config.toml
n_layer = 10
d_model = 128
n_head = 4
n_kv_head = 4
head_dim = 32
d_mlp = 512
vocab_size = 512
activation = "tanh_gelu"
norm = "layernorm"
norm_place = "pre"
norm_eps = 1e-05
positions = "learned"
qk_norm = false
attn_scale = 0.177
bias = "all"
tie_embeddings = false
parallel_block = false
init = "normal"
init_std_qkv = 0.0565
init_std_o = 0.0
init_std_up = 0.0565
init_std_down = 0.0
optimizer = "adamw"
lr = 0.00263
lr_mult_o = 1.68
beta1 = 0.95
beta2 = 0.99
lr_head = 0.00612
grad_clip = 0.5
warmup_steps = 512
schedule = "wsd"
decay_fraction = 0.601
decay_shape = "linear"
final_lr_fraction = 0.05
batch_tokens = 16384
seq_len = 768
doc_mask = true
train_tokens = 95070000
steps = 5803
dataset = "wikipedia_en"
Each number is 128 + 32 x the weight over its row's rms, rounded and kept within 0 to 255. Layers, rows and columns count from 0. Numbers have three digits each. The size before them is the row's rms in percent of the matrix's.

# layer 2 attention query, 128x128, rms 0.117, rows 0-63, columns 0-63
119:139061176098107093209124104151120144165110106145094163141136076100123132134134120150168111106121167141140103126158160074076150099179127129110154172119186215131134108095078125153131073091134065
133:121149092120155139081144109137138156138135098121155115106123142110110148091142112081084162126126101089083146138123062179173087185079152108132123086125081082137107123129173140100112224141165157
107:147158156142118129132087096181144158174082099111104157095134098141112026124166113093103174125094101132117169094106101069134170173093157131118126093143125134186158107144132117154103154118184169
113:141130080158150125125121138071103145172090118119134117106136129113135127086065119061083191141140138129162154097149105108148116147099167088154126078136094131140084174177125101127081164137176151
121:120075187095136078182091126168118125201122114164105154102126084096107152135154117137180117110120122140091106128145163069072118163165116150123129147111148184124124114091065102144121102092153101
111:094127095062160060095115134153144110153160114203089134121173148129171163117125110127146087146084125130074146207131100097152109147159150150119158088126113117047089135089131074121060160116203176
110:120110105156116151170151179087111127074090155115105081167102125126159166090060140137113145129182131137199152068141154140117122103121079090122081146146145101144138141187148135131168131182059111
085:129168210198095118117085112142101177163138132123130186107107131111134052146189097100116140087096142135128143123101112065162137105121122098137095122166102202148169135134115111152093057150138178
106:186093136136117122145157167130128111082152134148110141132136104101110132093120119081116157111110126134120176147144123118147102127111176048122074106165136117087128118201146158134063171097165071
109:117154196137098124168142145145139142161141156090136166139089125134166123101171131161126105082124144097143096105110166142126177108135074134138139139147147220177156102112118131125195068143040116
105:177160111157091094126095127049117118070151103135137134157130113178115066134116148138129181123090164148128098111142145088141154093172126123135111137230131096118146103152161166166117051141078125
127:133069076128178119110123105147095125158131103197107108093197157078098164091106095120108134137131094148097160174188073119135088160099175102116112078107098108095077124131104103098070210104202134
133:154103051158154121108131129119102080088143098161132092123176149083133141093083112101110162153119108129108167141174091133118067140113162099105119071137098069078078157133119078117056190133197143
122:115175095136172173091158125111128152125133130086157109121111180145182171115108144105066130116144128101142138119087095204171108136081116100151127098132081086143141156142176146076156160175099183
124:156124142129139152136117113171098163170123106143143109117097159111170155047137109077107138113189131143150144107123149157123122157069110058135087080137087115182143141175152160086106230135161120
114:077156232122113136128144157153154130145124155111177146117061111154125132142155133160151092100162157136146116125116177124128157129158090144125104205086145175173144117096136166149183062124034123
123:155059095118098097166133144107097046066141116151089129159168104135113140166077140162168120137089129172129125131153151074067126067171116172099111143138156129091111132135105109166121104127112090
123:183081150148099105211101135148109113142119107162093145117145109087117130110093107146191128127135152179160131131160169062048153122184139141079155148099174151125113120138067093163104110097186073
125:094140099099143145069150127144157120131151120140139100153091162139149162072129145125091097110163100105093139140119069162175103141085127115111084085134104068094127130128158155090136216158149146
110:103144118115154101164139181122101124119164137152141126145130160117206192075094153119116125113139170147099132147123139154142108111134117116167159123123114134094075161115147078108081133127120170
122:155114144171111148160091155103123134186102110124096134101097106111089131098086108070117191118178107178174143077183155100109108144113127065102080156131116158186160129165103141176110140140141099
112:143087044120156112101141084099104098144101101168105121130211109095101141103126085112096179164095103123105142169160079107152128155086187115136117101136106113101106131158127102126102217110187133
118:147110171174112166181161193154100088129103173158196137167111122097120156096081163106120089093168117128183158097127183161077087078118165065149123153099149181100102164158077093165122117120142086
134:112178198165093141169153171102151169118127154049145139163078114164150144171139159124129106099144147119164103084096184164142156093150059129134113173123170172144150129136135143140179060134031117
122:184101083165142158114156137176082127109126124146139117125141137103129156079125109089103143119121112105121158127120095146108091133101185064121098094143104098114123173185129125108080220139176124
119:169075145160134112115108130104142167172109088165104146131120131079108110057114099067132161111151115157124174100166109094151109174094152077132072109156106140128115112159138106175059188098199130
123:140160068142158134063134108108134149129133091106132122124135152149148100080100109094081155129129108123103149157131069157174122159056142118120127050128079068136134120165178142095083179139166194
123:118149079088131103107127143135154142097170083145105121159132159176183140101117161181142073145108139156077131148100061110154159125146133157124139095149149083066109136085183092113101166143169161
131:153119059129133117112142144073102097094141091141139107154154147149177135073066136109104136120143138138118157137134088139174095104108124090132090073180096083113085130196158107120069208148154140
126:115106199132120153156112112167135164150138162092120127097103136145131143159155147170147091124163140128170128101114193130052150126160073151137112179094182172176159139090090113113185065123103083
115:138152189142103108147102150117135147145144121115155169114097124126138097166141148147182124095113173138144085122150162135141163111176104143149139135133155187138135088108110150159135005102077118
126:134148203134102132163119134156178139137136156097143176139083121133127098146162147175173108114113151132157105092122156121127169112159100153147143159111185187134144079097089133159166030092104106
104:161139118080122131120141181097127091150096136092136120133068102089148086076094142075121132173142161161108134094133097138130182150144101108181125123123133090106084150112086096216109156127164145
109:156076165150127135126148176080109118118170093111163146148154091115131118144125149157138132085128163141165112183091143180091121120152187103098177155096141136184146117082148131158141045151096105
122:106182160187085127141150111104152201139128174077167142148102123188112121197117136151153137101137065095147110071103143150173162096140143126105104171130152181184146111120126165130178086137043136
121:119198145089150165096154142143105129147075126076111119143080115132170139096092157107123143132139164106099175076147142105118166134152093126182125102147129091098112146081095069172090206130164140
113:114193115175098106143154126139109185109076159094168119147123155145123120189112154160167121107141085079132123056112157157143126079153101131141098153141185173147160133112125158149180090119063118
106:196132120130097114072162173155154154130153080093094083112154131116154149176093167092158062130101145124123208167112158114117129149145093114167066109071105136154120124151139059162084167131111195
100:105142175125127134191154129105115141134080150051195168154060106142110126163136164153176151126170180109127095057101129148137190136131112144140179127146177153123136137055143183152175080092100091
098:131175078126117088122137150146097100143092080110092118150075129112139121094111129090144142156120121126105176112162124138115158138106053147137076112131135089131122161146110101194089192127176136
120:102080131127130130154112085178172117149163120164114141087233164106137165137157105136118133132066119136086119183095121064109125138115103168083150131105096126122103092124149135062165100133142157
115:182080130099128162115157158132131105115187104197046125113194110104167142105129129118120100128100125171077160189103135100117089158117158123143122102108092116088081141158161101084116116134175138
124:072172125103147104168110135114102125105086163103175186130075128122087104124130167134145160153156109099108078055166101118152156107144092192151172132208150103156144141092078121170138132169133104
124:122185140146126114139111120128111157149061159088176115155095146145160120102087117136147151126160137128153150063158131147135162114112094117168068124141141118123093114121108107207106176120122122
113:200105142136113156086141108143173146113227094127086086107174123146143150141079116114138051092111134172135155219080114123133119124099129099152119115045102136128097111136152111087116139100105155
129:150154043131098123095173156127116119084105118123094122164076086084128108158118168112154098169157145154092102116137122148127126114132062117196132112166173141136125207145117161172120159122090151
109:084153135109141148130136143139087099120065166089129165165080118113138140139152136136096177130128145081073124077161144102111152119127100207146143122191123107083097163083093110152141159128192121
111:143081042098144146112087134168105101114154116205076133111153138095141119077145120114121142178095135174097154130192096128127119156102094133152107080133113101086115132157097107118082203125219150
114:118209186148126132146152093125172204156147127078167155117119170181128134209137126142120101127123077063153128129074141152114127139117115109102105148110104170160140087112155174098160083140045144
110:169076086187113083152054203152085123063098138168116157152132095093109081112106149139174127153128100137104156114129154101148098078155134182108102147159180142184163139179088124148139130130186161
117:054169143067151127128158088157152101150090173123144147121132141121177142142156134090091160113104126103074082081141126072126141116128085187152182123153118114070116114063111080072146160149163132
117:140111094146121143158120107147080103093139127200104114172163153093131105098114085147083135130139078122082136111154119122187084107083164169126133123141122125073124159216108173046140126145154137
118:105102184123137103106126107124147174169163100125166141114176143136130141157132151161112118121104095065166111176091154146102084179141187110083105157105125139154157069145175124112180054109063080
125:139121107066175137102118163174110083110129088155077119102137145094145130094142136087105148181106169138087136138161113100078143156113083137159137076121115049076125128130107099142089203091197145
128:101155161187099116155145102113131188124097155096180137167128133159118115176118142163145116092129070090145093095116139157145121100141148124109093184153154167185172120133149182112167053122048093
103:195112137125112163146159118094124111099185084148118145135161060119117092125091134130135109106155141153136099186074122152117107114127213100106177154118119120130126170158188124085145037112093087
121:174117125079140148102135134152149058111141104134109066108133117096146138084143119076083113145125174161103153182130128112119135161127110078144137113122113091122085156126154100177067171129142134
114:124057111094149145146085131134151129161184151205076139116193122105122126102150110126122107163064107146077122154123121044133086164110114135116100109147118126091116083147096110067146119126224146
126:103137152117113176129163110128141186149145146134150150151148097155101157188189109160142136113126112109140069154085164134122082107118124140102147162138133154141134128121145189035182045146080116
114:114193176156120148138147089105132172164107139061175154167114083169142129183119143158134133105155098081124106091086159153130118119096172148093140187119132139171112144108144167133192047114047120
123:081174120070137130128138122136103113147058158133113105124083168112165140082140126126117166161125124112116142048197130118121150144092088125183083101174134129090075131126097117178122203137181131
119:151085089083123148144121155201165091135131084162109131111136127148135185058151121083135132142087156135111152141145146083102171146100100130105115106085120105109109108101117098110130177127205152
117:126183100091127108112130146146112121121025121090125129149063116111160150104132152130116136118141165104130153068149156130088138097144083147160096116139159125103109151074114082174082186146153152
115:155149130158106156139143118146156176156214102151103122100202166138130140170126107111122065134063085138093168158087120130127110170095111117097086126068127140134136112186127144072136161109126193
# layer 2 attention key, 128x128, rms 0.111, rows 0-63, columns 0-63
123:133124174144100147161125162136129138119061172086139141212064139121048117079097101124110139141145158164137146084088170077120147136115107106101197179168163177195091170152113160138141152090116102
126:119149087075195098071125085148155133111177118160120119065168110170130168199148156133119087185114128093119147194183098125140088156129123186132059076103091068109178124095167095072132144160123177
115:095149116111170130140123109164089125125131100141163137117143144161090130090183175204134126139111098134069098175101112166105114136134101208079179142064104144121128115146163119152126139103138116
104:109159085115167145084156144108063148113133117122141076091125135125158126166138150092090102158151135082105097145106159117109128155093103128154175105154070080094191121129106111137143121126153102
127:121121158173124137126132151153120104095069157118135164216068117127066125072125129133131111125132135154116149123127165113107136128135089131104207157145131158175089130118115139145163150110129083
104:129130129203112137104101102191148096106101109104134118166118078114088169174126161079115112205099163080178166120097161108101090150096080135085090088114137169183146081118081136157181129135100130
116:131149136132141103116133129062185108147116152141099067084125162122195183122070060129123121064156127123148134086146151138146142101142149076200155092162130125070173129150116139119150080129097129
088:111130084150153143154125116162066134132116133118122163110150143143118144088166132126124148133155088109104060165117103196130132161101077157109172157140075100110070113139143132124030161121151109
110:122143133114165092088144087161199069154146139138131101090188123110095159162145124149168109098123137066143164127189098135133099059164139173109159181123110102075125163162154079168137153124107165
102:131128114134081159167111157098141177136146181131148154159094161160109089049123118168144184102164096182108136121136123129168161096163126097129111127125149126105089111132145156120079115096132085
115:145117163133095142145154143080148097102130115123120051100168124084165112074109155135105131086132114142109092100063109127085174116096196092159078202125116147111126130195150126216077143136124132
114:110165128155195083058115106193148107113124106117125126113122110124142164213145137084104062185110179077191135148136164097125110159089099131145178136151090115151156124109090091107191156147112157
121:103164122129169100042145102149103108135157121109134096108140094102146156222149124092118076152098144079173115174121173110111100135083110137170139091154064110148192144123096115125150144145131163
115:135121071057134117101082109091152151119207101166122105066146153151164156168134150136121147121137080130115138157189083190178097150137149135150052057082102089109167112104143105073122126149134142
111:115161071082180068066140106119159124118173146139115101064135143177151170194150105151092107144140147107142133163186151138162095135147136136133164091109103080093179156126141089085164148147108137
106:131093168150101150158110117093184130136080152166120180171117166154124138052139098193168173068159109172121145100177081164172164072153137101087147150120179153108067154134153135107093134131135085
121:150110196168080130130182167142101109153075122068137119171120092071143121076096092108138128075111134113174104089070197050102142094129154123159161163157139178181154138165086145216125116122114150
123:133113151158117118150143154121116114149051149087135101199048102099096101101135117102125115110122148140151109095073178056088150125128141095119245179141135154146146129183100142149154127103137094
127:138138096121154069103068078131204084129178105191122127073163146150148220195105111136139095123128120096205192142188093167155105063148104143129101091085124108097150113108130112098158095160096188
115:158133100151102134129083144056159117115170174128119070147089157128153119155092097065118117178166151092196192119122131104130106083112131083142054078126130104115166126124111131082207103134084134
127:101157125118182115078148153084098085119096121114156095124087155126153156095111100138105104089158152119113103109144131105134175095140094130167243118159122132147163150133106130139137107127150094
100:102131134137187106049147107216133110110114078118139104136153119130126156228124154112103062170086119104177117151107144099105104147098123127124165128151092124135177102119126128152152155131115157
120:132128096098122121106130153079166178148127173104149146156089169108159069171126084092182157121181117134170167108138103124163131088139108142142214127177120115126153198135099133105142072098134131
115:157116141117061157191117142051135136149148155151113117118135176129148107071123113149160187083156069166114125084136104166176161087171158108114094131100165168085092104154168108102100108091131104
120:140151075060181099066132078141181108118144134150104114074168123132149140187143133139130105148102118101149151171171108127169087123115129170166132107125096091098171160116147095068152095157096196
118:088152110137182079078124109109121071130126149125141096133129143123109190147105123163129090134129167106139130129167122117139130090123095148131231153122109127110158145111136127120124158124115152
120:101147061097176102068115089178145133113174093170124080071162114150147157182146172125089108174118114078118127156124094154123090174112139128129069087082096094082214108119150114110148141171147170
122:134135158171096111153089098119184089141131116147154079096136114101106209142078145121155083156089112105186176140100131159127098094132123133095041096066178167110124099124114133137158146134092132
128:143154105140128104088110098145164068125175136146131040076170145117166179203085118112148101120133105091175154139112143128133114092118158117170104084125107123094201151156115090124155129145088172
123:142114180137136139220117174087105174160092149101109167134083168122109094046110083143128134065131135175126109091172134172132138136180146093091174138140160149126065125120118153116141140092140081
114:113127183121073176181105137099096134130105159149140167178126105110110061032144139152122195097151151154068133095106109134079173128149146109132127191144144149140084137133154135165090150097142090
123:117118151127084156203106153118142152150072167132128159189090132113107093026134135142135182104160123158075120110129096127119174108171137131090131188113158170138061118136153134162092125103165078
101:096158060168137089103116135118114156124150119083144097161082134143140208126124150112085122112108152104123078117151180191125171061135115151171097073106150129138142131058125112206097077146079153
111:109180129083114111133142125191124149114092156091127171130157188099143088110138149131121163151132075110115118062122060119146154134095095122128082085128105159079167081129107087142131197047120103
108:091160176105104136167075160109175088173105063138136184129133154087082074113047097151146137097144102200144187089138094072143104090096133107121135153137148161108145071126151129082159187114172141
116:114154076171110127104178113145118169132136140097111168144112106174095204149162133109100112076107158096146094156136171160160138044114181183161149139100125099174160119053112117197128095124107157
105:104145170148117115134117096068181101177142085133092176150109107147046117088089070184090112067154115199128172108168115108139129055110142145094163142144134177142108113105150105091145161116158095
115:110139142084113082122178107179111091132102092130122129061139149103133122189139111104170114099121124106078152081142166135136089144151138167164108110153145095121135107052116148184119083143118150
101:084196143116130131123109166144170137152118104122113170155156153150092119127108133127095104103110084165161147102128106063102177060074136135148085140136134172136148086132143127127135196083124142
098:125116114152126115087158090102129092102130116138124074116079085164126207160114150123134130102153146125129129167161197149133077101157152139164172140147161105161098166093103118155113041180104158
117:106108154154113149156085173143067146098117119131129135133168127136173088128171109121197131196113090133147154151105061111089095159156130157107101152118134091140133170152090145131141135073161104
110:130104146105119135131122135170077117103151125137135091093162130106164121152156123058140151212149084103106133123146127158120085187158117145100032119106163061086145095138098173146116112148140118
121:149122093206127156125096108081160146147108114119071133186124101150121154096124139127092137121123159158148123122102149096165179071121149136090154117142123230147128153152160124116120170188108124
134:104145093157131119078116109100148127151110121099122146099080103161082179160092127136087100098102158173149109109166188131134122032119146159124186106141128139139144124064149113135124104129113153
117:111128177077134111143137160218097133136133078136136112075134163061166096159138144103157119150081103093084152093136096136071064206138110155160056113112154089103148100100116166173125114113152141
127:131108093115115097148166092129157081138134058120108063147116050131096160121083148135110129134147145134116172168111203164133142101156148135105109163109227161155120180096139139142074104142064105
110:151153062192109137089133111097138163124145168124104162165085086222105152087145133103117140062149156126153090180123133123146155061108154138081163168125118127156134168097109124133117115155121122
110:164089088159128129120177118107107154080138144117142051123103067147136182143163144110119105133149162108118084215135131179108146158130104118090176173094122072133101163118127121122096108160106128
108:075116204089115144152109152135139139161136114151114165094181171090096066138077076139169135089112064190104194072136118072136073138141167153154138142151120112131134097142129143086142178103184146
113:146117086085127116135107093121161078122118137149102101087101082146105135075114149155127138095179168186113098166158124135162138121084118127121131142113125171097059155177141143110153111183110110
118:143134110212103162129105138092117204145182119109108140186132109184126124115180122101134139157098133064159121154099142153130154092127147149110148094131091137166185190104101132142146134125128112
124:165068159163118185086079098074122093141153122130138102106098075141117132093154143150121120164232156135155105217140111175130137145119140102077135161080130120111087174189137146097115101181122095
113:140143169096117118144131173167123128101114153172153170126163199109131061175116093149182143129147084148124171057135054097142091150163113121148097105176117123077143093144134142102149169070160140
113:153111072155139097087172126139093139104134163109135096151127131154176170140178145116118089130106166088104072170089166159101134127136142144137134145116119066156138185118108110189150053158098133
118:120134171107115136142079154098166112187101100157104172143134137119086068100064086174146138097153092189106183076150083094154132106122138121117136133151131174096135114147165132042153194111187117
108:110132154040123135151130145192118119119127126148133121108157122088142114130103134130129119158139056099103132106116089138122132168127086111151026108092158181093142082156141186128119196126146110
113:091152093090124074105173115143059128116120152110168075116097159115156153144167163081132157172111136053108111107117164182110137150165117146167117122154171083140126158095104125209108086131117140
112:156099156163099132163059164128105115086170148167173075089178131100168122148172107087176108177126137138135125161101139140115097184137139127084084109083130089084137120194135157094136097137119124
116:131123194107101172150095151125174096133108119149127144122170151104136035120117081127151161135117053150122203099109085121126094187170156114097074164161146134107126088147126158087140174104163120
109:100141173112105153141079149135186099158088122138126171120149156088080088140084067136136150102124063157106177075150087066140119106152165126136099120139148161100163087136107167099145171105184136
123:148122094194125107100142115067139159139128148102144129119096115196106176146115116134104119106121182127146121178158174159156147056154165140080202124101123091164121147086121088152128086143123142
111:110101145174081107085143116154091125065140171142176125108130105147153135136195128109179143174091146105101124145110145154114070139143129104134080174148140052163123126109121152185145066120116157
116:140141081147100111123178045116135139108150146126137122164084099167088170150120132107125139093106156118147076126151230120163113065129196149117188163114138120167131151068136137176145097126119139
119:102104189109122133169076169152131098134143078160148107089182128078127106156125100128172094139116109178092168158125131154079061201150139144149094153124120085123153097141131141107135123154164155
# layer 2 attention value, 128x128, rms 0.0826, rows 0-42, columns 0-63
085:093178113132149121118124194089143083107145159103200115143130113080118152098185159064144129074096106160125155116123061145109166102077137153160122103208103126142122123131179121145192141070132104
104:177121166112143119132108135122130132066166126104169157131081138143124132143079074187078124166107204052150105152132148119124100120179038109102134124103148129120088097147053079136129108106112087
100:135151135138161184168073108055105144105113156109114168127147123155150128107148122118146167142100162150141129116153115147109174097162137067116134098126139116175104118142116069165155142239148123
104:113097115123138166118057142088140121144139183129090174109099138146219138132140113143126132132139109126121109124135105123141077154181082067143132105083111157092126080146126094087132122147115087
110:151161153113107073138175110178117051144147104135077171118154082076149118111140193105078061167173124139125066116116118190132114085080159114119092146110125127135143174096136140175133142107129133
095:111092135144128169099113127140155121140127132171160092123112129128119174113090133119135074134066081177144131143107163102101152149149128147126147134108121131123139002135124208131191140062122139
099:087118130100138129141112109149133142077141183132097089132146132117103035090172147140115117143165129169132133139146092073126184131122137092122146097139119141110147202197129066167102188198152099
098:096124116218132146149125160123174097158129093100091140146094132097178082140112128063158200134112117125105121133137092160142163085083155166125139111134135171201127147130109103087165141174139198
079:094136133106146092134121108125210125178124131117094196112121090143137064098163110118150129154042115067180081129154061116122103140103154218189134145122141148108155101119159066155133138106075153
105:170124127108150120112117128127103098125104106126117170131049159166159206139096115145111134123123149131102118123125140163163048151188100128122125082089150173107111147139084164099086128150127086
086:129083119199115097170113092103151116182141087176139136106188047084099130152139159111189147091139093089165135110119135130099083136154162179091122112109087143086145174160113147151183122106187133
081:105113164103094105112189160165096102120142080166152086138107128136090155122129134124141130116148037105142146110118115126153178142093184134137114181122103122114177075062162152119062130071094127
102:157112169067116120131158087151164069234148062135083189121160111125108122171160106102141104113193106060129149108119099123122130132130129158157129174151139124084102184181163165179122127167133075
100:106134103186165145116073114108172125163136122132160105154113133110113131189136127128136133143087139195173102145127126112080138147057126153123139153135095140146141034146186135068142142084097143
083:148161173138165081113132152143108070122134134162175106120158131106090109101125115141114107140123128058111111125122181111150084130164151104068112053140142137072124100187131109114093125103121010
087:190120102206120124128135121084127151122141105134129158099092135135126127110087179115189198128127158140126114149124130184124074154111156121125127071122136090200130129078101121121179138121139192
097:188116151125110151132137077167068076108163109135161093195139144134111109105096101163102112107185165111097128103135146147155163136110118117159132099138139117106146185161095197130106100107168123
075:119180141045175155134126169129142083113072141121125094109109131154114147078132152157155121118147142119113115107142075147193139135087193131143120153102140145146143126127112072146119119140169082
091:090161139066145132133107174135149108115167148133139145137081128147124099091126154051123086136155125105200084128143116152193112169049129165163131114097100160087103082132132087153147154173112091
089:112138117179122076109124155111133154160098173103092156109138130158173137101170151081124145123093059126158129130125077110125182166120142097117142117151108120204114108144146105136100120207104087
082:133111096124109117138168121162159062173162091149092128157181089124172096165144117142106112156162088087122088122171164083181161115094154119169131156152108141149114140099105136144149115069126167
103:153086060060125144135179208106132159146100139121118148128108203110109124143128135088083148112242119196119118185128071089114147134171129112132148110095135122145091178173148099110105132149126055
091:072159125167133179150139137096129118084102062120136119126093156155166201141106127128135147161098092106122100098124126139098146117129073154137122141092149134147136052133130203142119078105122112
098:183099140171095158136135052123088089160100107119119136138131148049098132160151134186204117112180140160106115118108098146125096116095171165084090153154139117101132130120089152153115114115165134
095:133112082172122121103146164126134178144118103170080131148152108098181130135184125040154161116157130084123092121122136133130176088123108112150087103137119145147147180131106170117125109166175122
090:060168104126147187159121207111120157058136160142174114139088154143134190131101183084115148110120110120143110122135129098123190116082100079127138134124108060175112132099164135121184117082154199
085:099098170112119148112098143121147080146133138116116164123084146159133102120093067173118095159104106045130110143118150057113095135138152154187138157142104147066123096111109149182147085107122130
084:073145131105176166163134118130137162094087134128132074135095166139099111072123179163144078131131113180121130134118101087141108118177106116094126152108176145103134089166153071125144158175143120
088:119100090069106118164123121096116171122126148130110146164166162177085148124147121178146149166172145130095143123110132131111115099198131078054114145163142065147120206146159124130113158109146212
086:217121158122109131103129129150134143136128029161144165156081197100101139138074078158119115151180208044134102137127149162136110132136106174160128157067114154125130153148131161180101102050142118
093:079176127065117195118121148142168131109188147129137104167113161152132144101106168176078177123098113149162097155148093134166155126032123142138123129169141117085169099136136130147152150048070160
098:181107166111139101154170136126145061141146075126141045134148118093200156150109126124083129055141127104101119130139165152138100145112141126196118090095130159141158078145140174098120136043104141
107:135129174098148108060109112107157145136093200119114164140092104157173113075182178175180102169131157118165108144132090133131174141106151126143144165114157105130066122078193146125143149137133138
088:109126117045167147063159113163142145114134112138130182113074134165077099141153145166151106117114119156111123142135072101147127120173118128121119172145162099100095095108094115132155127114112155
098:255124138042130140182143061110084135155118169145140149120118129055120142126135125126127099118158155114131129084138112064171117122193172130149110083072165109111075194106098115116163110109154138
101:080145137128178103150153175143110195126102108157099136134137161092246123081138153152124094094129125078102147119101132079156132110168155106100107190168094122146130193117140128154223123100119164
114:097075128196119116123082162107140112163141141172138166152194132150118137085145112149195107129130167147115187163105085143132069134153142069110134155140117127165162125153161116079123145145130205
084:112163119074150190089116141134153148124142145138149162100166130157036120143114173128100096086150140176160133164125083059108122119071099150171141064078112079033116122133137170169102133144168075
097:162111125127148075198095079117136116116128170143105163119108129104148152138107169093233112122111100128132129111113096168171183131109124146191128164123089110129129066176090167119138150151162179
080:151114121100100224136104130133082107124129114145140191166152077141104181208177080138151141146079136204102131121137145110068060133157112164130138113172119148138144235124193125128105116111051103
101:144102155148093072112087126104085090164101113128110110098077093186169130182200147141191153102169153091090136111128104148112139155105139095117141137115113122140132124139101173102184168165143184
098:106130176180185104122101139136212116111101116095184153125066120137084137156129151110222129164087161166160108134112089158117097131156123134117115134107123076139171124121078168157112142135139179
093:095089140137121107168136169110110116120131201172148131131097127105051146096161115122191140108053171120160151161143095118089012163177143107122139120153135097217192140089133147143134122119131167
# layer 2 attention output (transposed), 128x128, rms 0.123, rows 0-42, columns 0-63
075:169141052144114093122144120153070153118100153156046158131135127188106149109115129181081121128158146126143115150134149105094164106121117160060135175135079101122110177109099156099093132118102147
111:100109083169141151072087113078123111203130139168140099067100182147135156127196097125127135120145088155141075044121134133169106162137110136146129130145137122115149121136154130132165150167100120
088:097069152115180146150130138158158114157156100128111119116071200141057091178152109125092133137144123108160122095132071135125108216173147161100130151105104123102087097112133151093069159142130117
113:108091134120145125171196121103176125120165126120199119103073133176130173159125155119115098155126146166161132023133114135089140148137102159121147104103134122108117095061135107137127072114156105
116:123070170166070144115075104098102189111031159163159116112131124181134135123148111134153185116120108132090198172127140134128187117137137107130109143118127200114139149155111137111093125146127145
091:149189052099139129138158117188107155105117160069113113203176133128091117098135140086079118174123147098114162184159135145182092097079161091083154108143128109153137209094149111113144149149117099
095:146034149075164150108127126100117110164095089141091141122075127146098113174105107127142148136084116111112096110096155116092119146211109147142094159150106094186118139152129165063085085163034202
096:122120133081136081132154143188076103094083148186092118103166102162104117126130176173089127156170148086127162227085153109085144133106131107066139138081140129131094194180154147152077126111134126
093:114106116134089147101163118172133200113112097092209099204142117169115109147108235135123080103184108154153126140138144116096137064087111089114138152120117154188126160115070141082122082101119156
120:098106158172144147176133108070178128138179166136183105127109152135142152129180112123131124111124117156147081061130102124111155136122150176147101103117157106081128066057119118164188126143193065
098:139134138077113088096147146160117208136085125121144135169177155131130090132079167137082100152114123126135137239101162124122178084060125085106161133114102179198169172121154152106108104106099163
074:160167148144071127107095158128144178044120133100127146141109068071139178057117118147229145041096139158096147099128166141174148094123130122124099103189165127102163167150087145158154103153090149
111:128097167174118143139180130105109200062170133141207099113161094136171127114106144090126084147107141153162125165162134115064154099101147114121111113118135183139124123073119146087104076099123144
105:132199130132143128080187139214122107091093106095107136187179100138119098096100175086114125108145128103126134183161147158189062082112108069083155137131148105182112197129133157170116087113112160
080:157088073145104145083115122092128181152094150129156131157085152168148172153149124158093112144095116165177082125181149181156128070098106089121146120089111173171141181098154184139169098120108141
073:090156168055139095134114169173161145151077151178113126088175130144133134127161120124152152080148133112118080134074096111170151148136172134085146174161119102107175112163147105191078120107165086
117:156079103122151142106079136063096122156116160155066134083127163092105147101151069114110199140100131122093094113081166117121126166164149145120134106146136123118119140160189117140122165190060128
073:146097148147122141082164142134074159100138104133142146182091127140094109150123163140117135071107166132143090091131133119078134108176126164133078132152132095161087155095118177108097053153046163
086:120077130167115124087167071137141155119109097151212132071104107156120162136154157122152102126119149178103134074112131121106110104137096096146116128129133107184111140134101128101121036101095132
092:122168166112152151161171138191154133082147110115122143142109097125117099153115182161122102106144167114147139159134104155131117119140113140083104120107103106121114149111083129151122082097171143
078:126087135136104106063087074142094171149065109182145097110186107134107153118118162134128139162145118167106189181096158127111146098081120067109164138125110133157185189193108104098146135159081146
107:114125210124201129162135088084131078082177135171088122085174095133183129151126061111177108166100147092126103135091129087103099136160142178167120133164151084088102057094121123150126071125148113
103:148179120168174112161121073136162116118201132113116132117102166032143108112164144103119135160139171139085143136111131122161108188091147153115140065141144113073053107094094094151193147120157053
096:133116138082150128147112170130093096108102158154036085130170119141117103043101108121133159122108135115120121207117162119114177147120131143094130098152135177119103163138168178109079161158080132
096:158115141095164077146124088123113083161112126166097085141152152082138161159116128164107121171149187133116196215116140100075102159082126105037172117122076138099123129149175113148146144092137100
095:152166081113142113091121087160102109146133132142084153097091121098133077133142128159107154131170170111096176101075128132183103159169156153143147129101096099105127120157106098138139143118090100
080:090073073153094151136122074107145181109160118104249092133108131174139182133157130131140095127150107187148116000120129142110114103110108111123127107110136132130163120113080126061158125158134125
081:128132151121149148139179118132163073111172106076119177125084117117160071171107139110147110156104117101126134110148139139137118109155083126214105094117140161160072107101110144099135057108096169
100:120149123109138132162165143124132104152177117126108149104126102088164090184101115130129105180149134094157145132165117107109157191143076174192152139125110115102154061133088070086152157119160099
090:107106166163138139101098106067114083142139148179136087074136151106163137135202082109152153126139110146106080109101127107171111173102147111127134104178170134097135112127146132141167156172140089
089:164122038155135121075158071137095123138132128122131138123121101122110107115114155100125137119128164144068178064137147116125068151141087108158164162121116094158081151130118083101148110115083126
108:127125126126072122099100171110111175089071184141117159110136114155138217081165106094145167151110123174092119183126145132157134078111140093072158110154149147118133187157176143194118132144126096
112:119141128137153118160159119080164173087170123124137138133191143126148147130081125158128117044184119151113148178095139078166090099156140155124141108157147106116195082172148117129137046139059115
093:149080099149126147207115101143127148134115187147099086171164127155141169123105093120169136073101130112067103162147134085150135072114150147104177126136164137144125163212143119115102133125095100
099:086130097127107143066133146214149068157136128144138087168166117166092105085185093067113153070161089077132136147137123170167100048178127147135125123110126159183193142165164167146091165087150148
105:145109159135125140092115135119128062191159155131055132203130106169130096159151088121185148162112138145100062175149134115082111091102131162129113152126143152138057118090177134158065071103190121
135:104134181132126153177183084029134152093165152133120114089080139136161117114138126138119108173110118150158106185158108134191136125115130183150135104152148114114123101044099103072144050097154098
091:167082107126104086135119133158095151128107164125117113121113116092206184109120125098160123131102137103072183148118110145083136181188117068116148126137093085107184176148099092133127147189085149
094:110110156110124156183164134108171157126186160132161086193136145162103135123116107142052134080107143118123115179138068117202085153122166179136084102115098140135153144106127120125148077140145091
081:076105131150120167125097159129190138212137117091034129186082143137121091124132105123086118154142059122169088090152134049159123122170149145194139146132150109153151075048138147085151160117140108
119:084102121130149166151171123120190159081167139154240143135132141142074093064103117159088094115148105163130145147112111133169102130153179151120137142146115154105184111102102137093142123141048124
111:147113128129110111160083098058113159122134165128105095122141162087158166163140124134100167087141118139119132227137144063138121135070165184149121103147112179166074099171169123123150067122117089
100:075101133139135196143097099112194147153154138121092130150143147115126104129142112095095152152123113141137047170109125069171159108093161191150125140139176180144113085123158153057141098101181084